Part of a small language model's weights.
Training: a variant of Adam for these matrices, 509M tokens.
Each number is 200 + 40 x the weight over its row's rms, rounded and kept within 0 to 999. Layers, rows and columns count from 0. The size before them is the row's rms in percent of the matrix's.

# layer 4 MLP down (transposed), 2304x576, rms 0.0091, rows 213-224, columns 144-287
093,136,199,193,165,194,199,170,215,212,190,207,235,199,176,146,225,195,145,161,316,108,211,237,162,195,212,284,209,155,174,216,206,171,163,201,92,181,213,165,212,227,164,238,186,200,179,165,190,168,188,157,146,147,235,198,266,233,226,204,211,204,166,194,269,246,129,218,163,234,191,244,156,108,274,171,170,258,135,183,178,271,242,182,183,214,246,221,207,195,226,241,183,237,314,206,163,233,212,266,189,203,220,136,177,234,123,229,139,197,210,215,219,215,147,215,128,213,268,207,259,185,149,262,137,189,250,207,208,208,158,248,207,201,197,185,283,240,234,229,222,182,197,155,119
083,213,210,274,153,215,163,195,209,166,219,189,211,205,171,163,107,182,168,200,213,192,151,257,202,225,218,204,208,281,118,257,157,252,226,270,116,220,207,200,259,221,157,196,198,189,179,173,293,206,167,216,203,193,180,180,228,195,197,178,204,150,171,292,217,138,241,244,256,169,242,178,209,215,214,242,173,218,188,201,177,194,194,175,242,214,205,217,187,216,184,232,143,129,227,167,256,268,235,214,146,219,220,209,234,230,231,194,191,164,232,271,165,174,232,204,171,223,251,221,135,209,205,303,155,233,146,194,170,121,219,278,227,335,168,132,242,228,226,229,245,219,265,158,168
096,224,165,245,218,216,150,179,213,252,207,227,245,252,175,214,178,167,184,207,126,224,157,219,263,219,242,200,191,157,232,237,194,218,254,144,164,186,210,173,220,197,204,183,208,193,199,212,261,193,181,263,218,229,178,207,171,151,203,182,182,245,143,298,138,219,265,229,137,158,168,185,165,251,187,161,149,201,211,213,255,198,215,255,237,215,249,157,175,126,189,208,182,108,197,274,195,193,234,280,140,185,126,192,230,198,146,240,228,114,183,164,133,215,236,188,148,198,226,202,174,242,196,147,230,163,370,206,140,282,243,242,190,247,226,179,207,189,279,198,253,216,185,227,159
087,210,194,145,228,200,170,131,157,220,219,234,197,274,237,189,200,239,131,229,150,233,196,154,310,195,202,132,177,195,154,271,131,161,230,160,264,185,324,188,198,218,116,187,205,183,236,175,236,195,263,210,137,228,200,188,208,153,254,211,165,264,236,157,215,170,248,250,188,223,279,111,222,219,195,254,215,274,115,168,113,141,207,262,228,140,213,238,210,130,220,170,126,147,206,229,190,214,232,217,126,154,214,238,167,278,230,199,252,317,219,201,128,230,231,196,163,281,232,228,113,185,242,220,175,207,162,199,162,220,130,247,215,316,239,260,178,185,74,218,208,170,194,155,217
101,232,222,183,184,179,230,134,261,220,202,201,220,180,210,170,180,237,93,223,207,139,226,207,134,140,231,235,195,210,196,182,270,203,159,200,216,241,250,253,210,289,149,219,183,141,187,193,206,163,207,280,201,266,247,187,236,196,158,229,224,152,194,154,200,276,260,240,240,247,132,211,223,158,195,188,176,129,186,194,165,232,155,226,221,176,172,207,243,186,212,138,214,234,231,189,138,231,189,65,232,127,210,185,199,188,257,166,218,268,200,196,232,175,203,246,165,156,204,227,181,206,202,155,219,272,257,157,179,247,195,194,190,226,214,253,178,249,275,190,221,218,231,198,212
073,181,177,256,176,172,162,203,179,135,172,197,170,195,218,179,136,181,221,175,211,230,194,221,209,221,192,123,192,217,186,225,257,211,161,206,195,187,196,142,188,183,148,175,249,258,200,157,184,248,162,239,205,273,227,225,193,195,232,214,170,203,168,254,223,244,225,212,233,173,197,193,203,192,212,141,212,160,214,182,206,188,200,174,178,234,134,256,191,142,110,231,224,208,189,266,214,241,301,179,220,266,198,205,240,214,159,156,217,124,209,208,196,152,194,116,156,236,173,232,132,194,224,253,212,198,194,202,229,154,232,210,233,149,183,194,182,157,246,195,235,199,193,196,182
116,88,193,200,196,143,173,245,257,238,227,240,190,233,290,251,289,217,201,244,209,196,243,167,263,260,153,157,222,236,193,182,201,212,218,142,194,193,152,195,252,263,101,107,213,187,210,204,196,230,181,224,196,130,192,267,156,141,245,257,158,177,156,140,175,230,223,247,204,196,197,265,178,206,141,171,185,191,274,215,221,170,170,204,227,212,193,203,223,194,184,153,182,207,217,193,120,178,211,229,174,236,196,220,184,201,223,213,229,139,196,189,197,149,170,268,138,220,167,161,202,152,180,142,151,171,175,160,179,288,184,127,185,99,251,197,181,178,219,152,187,199,217,188,198
151,167,219,209,202,210,175,174,174,259,170,250,258,242,169,251,218,128,166,226,216,212,197,155,266,229,260,215,269,217,166,166,139,92,197,127,196,202,221,244,179,253,151,212,207,161,211,250,250,263,160,164,156,152,108,246,198,175,263,234,169,155,141,145,247,192,202,205,222,196,197,191,205,262,241,191,239,171,259,204,169,200,184,203,214,196,254,214,249,201,182,137,292,212,239,196,149,155,159,175,185,227,145,210,315,242,233,206,225,204,183,172,216,211,206,245,178,249,134,165,137,240,180,137,223,193,223,228,196,188,188,226,230,265,265,187,207,155,263,111,228,230,216,138,292
109,224,202,212,142,266,212,190,166,226,294,300,228,251,143,174,153,179,169,257,180,224,190,217,141,161,217,223,212,204,179,231,248,196,161,255,171,237,244,219,286,151,251,215,230,149,220,199,208,166,274,185,124,250,266,177,227,172,161,164,250,149,262,207,173,231,284,255,120,217,288,210,224,262,200,243,200,255,206,265,249,226,244,244,252,224,227,149,159,214,244,212,164,132,211,192,183,211,207,205,180,212,141,225,203,166,253,200,109,175,219,160,224,137,116,239,217,144,285,199,221,223,203,260,253,205,224,214,173,189,223,139,257,49,209,182,237,186,198,256,242,181,212,146,190
113,246,235,186,274,143,233,214,239,173,220,277,246,210,157,244,172,212,145,245,244,184,239,180,275,228,216,185,178,237,163,155,205,233,260,186,271,212,183,230,249,272,197,248,221,167,175,197,213,139,167,183,165,194,196,237,287,188,195,183,219,248,160,322,165,186,173,225,165,159,117,167,172,147,206,46,178,276,233,171,248,183,183,226,184,116,229,241,187,197,156,268,188,114,143,224,214,216,219,192,122,195,190,187,281,154,218,161,239,176,229,224,217,209,189,284,208,222,243,245,229,161,170,201,228,226,230,140,236,109,234,195,173,158,244,191,234,177,173,212,225,214,186,195,202
078,183,211,221,189,191,171,144,196,174,166,213,200,215,205,144,186,260,242,248,161,207,240,199,250,152,256,225,199,180,192,186,259,169,220,224,334,203,172,202,218,225,261,199,158,174,203,167,184,188,208,202,220,216,218,214,169,171,253,198,274,191,123,199,160,210,227,179,141,140,274,216,233,235,232,273,75,253,251,241,218,204,221,212,180,184,218,214,188,217,227,205,155,168,201,194,208,217,230,220,253,150,213,204,165,233,224,172,168,332,214,225,186,242,185,185,219,229,266,179,242,222,186,169,205,184,192,234,215,152,161,168,200,169,255,186,159,236,205,232,211,199,205,233,238
087,243,224,205,206,236,188,191,132,155,214,197,273,170,173,259,252,162,188,203,260,228,280,192,249,190,113,277,181,167,275,208,197,156,222,154,188,270,181,248,236,199,165,222,223,97,166,250,189,194,257,165,235,216,202,175,139,272,154,235,174,229,243,196,182,246,229,270,160,226,158,258,190,235,272,179,189,230,238,225,236,139,228,169,228,283,208,124,221,215,215,171,174,188,244,251,185,218,191,228,106,171,183,186,206,259,197,221,142,184,192,190,192,175,160,178,171,178,194,237,237,126,184,161,247,220,205,209,214,240,170,247,194,253,214,236,332,190,222,182,147,202,154,179,175
# layer 4 MLP up, 2304x576, rms 0.0183, rows 214-224, columns 144-287
079,161,222,137,244,217,189,149,201,180,199,188,205,206,255,262,191,267,205,196,168,142,227,166,209,265,190,214,163,181,247,189,288,190,166,210,236,244,207,216,173,204,159,245,165,208,200,205,224,153,197,200,213,173,175,179,215,236,183,223,231,228,226,196,250,251,205,180,165,163,134,152,187,202,247,151,207,165,190,238,280,195,236,242,154,149,242,211,188,144,177,157,264,273,134,189,211,195,175,199,251,102,241,183,173,211,166,198,156,194,170,120,206,223,128,177,206,185,286,180,252,161,252,145,252,230,202,136,197,233,173,166,144,197,185,211,212,207,216,176,153,171,169,218,300
089,205,217,209,227,250,254,157,202,170,162,191,185,182,196,110,199,182,268,123,197,214,225,142,157,152,242,199,205,237,234,146,260,187,144,207,223,230,223,193,156,195,149,189,219,191,175,183,167,247,197,165,225,201,241,209,238,213,155,156,199,210,236,206,223,214,225,213,177,232,213,186,211,193,259,238,262,166,234,195,147,215,193,148,189,195,201,265,232,246,242,171,200,181,143,179,266,184,230,168,161,209,211,161,194,162,193,193,212,265,200,169,226,205,174,171,261,142,260,181,206,160,227,230,195,193,117,103,233,185,184,128,223,173,188,116,252,239,183,195,176,153,268,175,260
078,179,189,211,199,205,248,114,204,136,183,220,180,156,202,134,204,214,227,210,199,190,189,156,184,266,189,241,148,191,208,148,257,216,167,212,142,241,174,226,231,251,201,175,222,231,172,247,208,184,148,165,216,158,231,166,237,198,152,179,197,185,201,181,154,262,110,88,102,159,210,224,169,170,190,227,229,209,270,291,220,202,170,169,215,194,175,200,185,265,192,209,323,267,192,227,293,181,168,233,276,155,219,226,237,184,175,183,207,82,219,213,235,193,202,194,259,202,193,100,200,198,242,212,194,237,210,201,255,177,217,235,143,254,117,146,201,172,200,236,167,260,235,211,154
091,238,219,146,202,216,216,239,203,157,167,196,225,263,199,171,202,207,248,161,210,106,151,262,219,210,206,154,200,228,238,238,147,190,261,196,192,181,146,180,234,185,199,226,235,194,141,242,223,198,188,109,188,185,134,160,186,260,229,223,246,273,221,230,190,130,145,196,244,193,209,198,167,201,260,232,203,177,183,199,245,176,182,243,206,227,211,204,238,174,213,199,188,164,195,221,152,190,207,276,159,170,148,244,190,237,185,234,152,232,189,208,191,237,213,208,211,175,180,211,210,153,178,204,193,94,180,244,187,170,188,205,219,204,238,139,204,225,191,203,208,209,218,278,201
073,198,165,162,209,198,191,196,217,259,257,221,208,262,205,240,205,182,191,210,197,197,230,174,148,167,131,218,237,261,252,216,193,189,214,178,247,283,211,242,254,208,231,164,236,192,176,154,191,112,211,216,214,155,182,138,242,242,257,162,224,177,199,193,188,140,208,195,186,245,227,241,124,242,259,240,251,201,231,178,266,185,215,134,238,171,162,149,176,199,257,212,214,192,207,152,163,183,230,226,169,151,233,200,200,230,171,313,243,213,180,183,236,244,142,206,189,171,201,190,223,169,225,179,290,231,179,184,211,245,191,131,174,221,177,254,208,219,200,299,134,200,255,194,257
118,220,221,226,186,202,214,197,225,162,197,163,222,131,92,241,207,206,179,180,193,137,209,209,186,195,156,169,152,162,172,206,237,215,268,274,287,271,256,132,201,200,262,291,223,177,159,230,221,244,240,175,145,211,231,190,308,203,252,160,250,239,216,190,244,221,190,184,154,200,217,96,245,193,251,133,223,202,170,147,134,235,167,171,176,203,191,242,166,223,231,224,193,150,247,157,248,218,168,180,167,205,171,177,229,213,201,153,265,242,228,230,263,257,206,237,204,216,202,206,199,276,197,302,162,154,155,215,192,216,238,177,204,225,197,143,213,259,206,210,199,207,167,236,275
180,263,195,194,192,221,233,209,204,199,207,196,277,216,155,190,117,217,173,263,273,141,155,229,187,181,219,92,208,228,224,176,201,237,196,236,229,232,133,202,240,159,191,231,228,175,233,212,157,217,234,148,154,143,183,203,231,159,192,233,293,247,186,227,247,201,199,230,172,210,118,232,224,174,147,97,235,191,194,239,171,80,183,195,220,158,167,213,213,221,179,167,194,248,112,240,232,226,223,265,193,193,203,170,153,217,234,212,233,196,212,131,143,200,177,252,203,141,226,233,233,201,211,176,163,184,228,227,194,185,178,288,177,213,200,192,219,216,211,237,226,190,185,88,216
093,217,200,194,209,214,174,185,211,186,121,114,158,136,197,234,213,170,251,200,196,158,216,127,247,218,183,184,184,197,233,223,159,243,213,139,218,165,148,159,126,191,167,229,139,154,189,234,239,197,181,217,202,192,153,185,216,208,209,210,212,283,164,229,215,175,186,95,240,207,195,202,186,205,173,207,196,162,230,209,229,157,226,126,178,177,126,269,220,189,207,202,234,273,164,202,245,205,193,269,207,210,154,190,189,173,142,196,178,224,211,250,218,249,261,149,177,207,255,287,171,154,171,144,180,174,195,213,315,196,124,222,241,120,222,153,213,154,232,170,190,204,250,203,209
116,203,133,231,147,210,145,211,168,220,189,191,151,219,182,202,277,237,344,189,233,190,202,151,177,219,167,135,190,194,224,173,173,182,197,233,218,220,225,188,136,154,162,160,180,158,260,202,157,236,242,189,216,260,214,214,155,234,254,125,166,169,205,220,212,207,220,230,208,333,250,214,283,172,180,252,163,223,186,249,215,154,162,213,272,239,180,211,216,291,224,135,204,231,185,211,189,127,186,224,174,231,175,243,164,198,270,197,175,185,162,192,181,207,226,176,259,137,205,184,183,222,250,143,159,154,141,230,215,234,114,223,274,213,197,230,220,168,196,203,238,179,170,241,248
077,225,179,189,232,183,190,263,182,227,204,192,186,109,252,190,245,189,225,192,200,239,236,159,186,217,234,233,181,208,233,151,183,232,163,154,170,229,232,278,239,207,158,287,195,155,169,172,159,213,239,216,194,220,173,217,187,264,135,227,172,251,240,187,221,161,194,246,207,200,166,155,212,193,164,222,293,202,201,198,160,203,186,153,162,202,170,235,185,151,152,203,217,160,166,247,278,193,225,199,179,156,215,203,177,129,197,220,130,132,145,174,177,242,150,287,197,160,150,253,129,148,233,262,223,174,186,249,253,210,164,266,181,177,257,249,256,186,193,199,217,260,197,106,201
080,235,176,209,170,182,212,259,165,193,211,180,96,253,157,217,147,216,200,253,189,213,164,204,197,188,223,166,166,240,214,153,187,193,167,235,224,250,178,174,195,236,188,210,252,250,190,148,251,207,235,257,292,251,218,203,240,132,291,186,238,267,159,210,228,211,168,155,268,153,215,188,226,260,174,216,265,162,226,167,179,207,205,238,189,187,182,232,191,236,195,163,202,158,178,142,157,233,253,204,227,170,177,165,227,173,188,140,240,236,181,184,185,185,217,217,200,226,147,115,102,184,221,244,174,232,170,110,302,115,241,206,166,149,243,159,163,149,212,94,177,193,246,116,205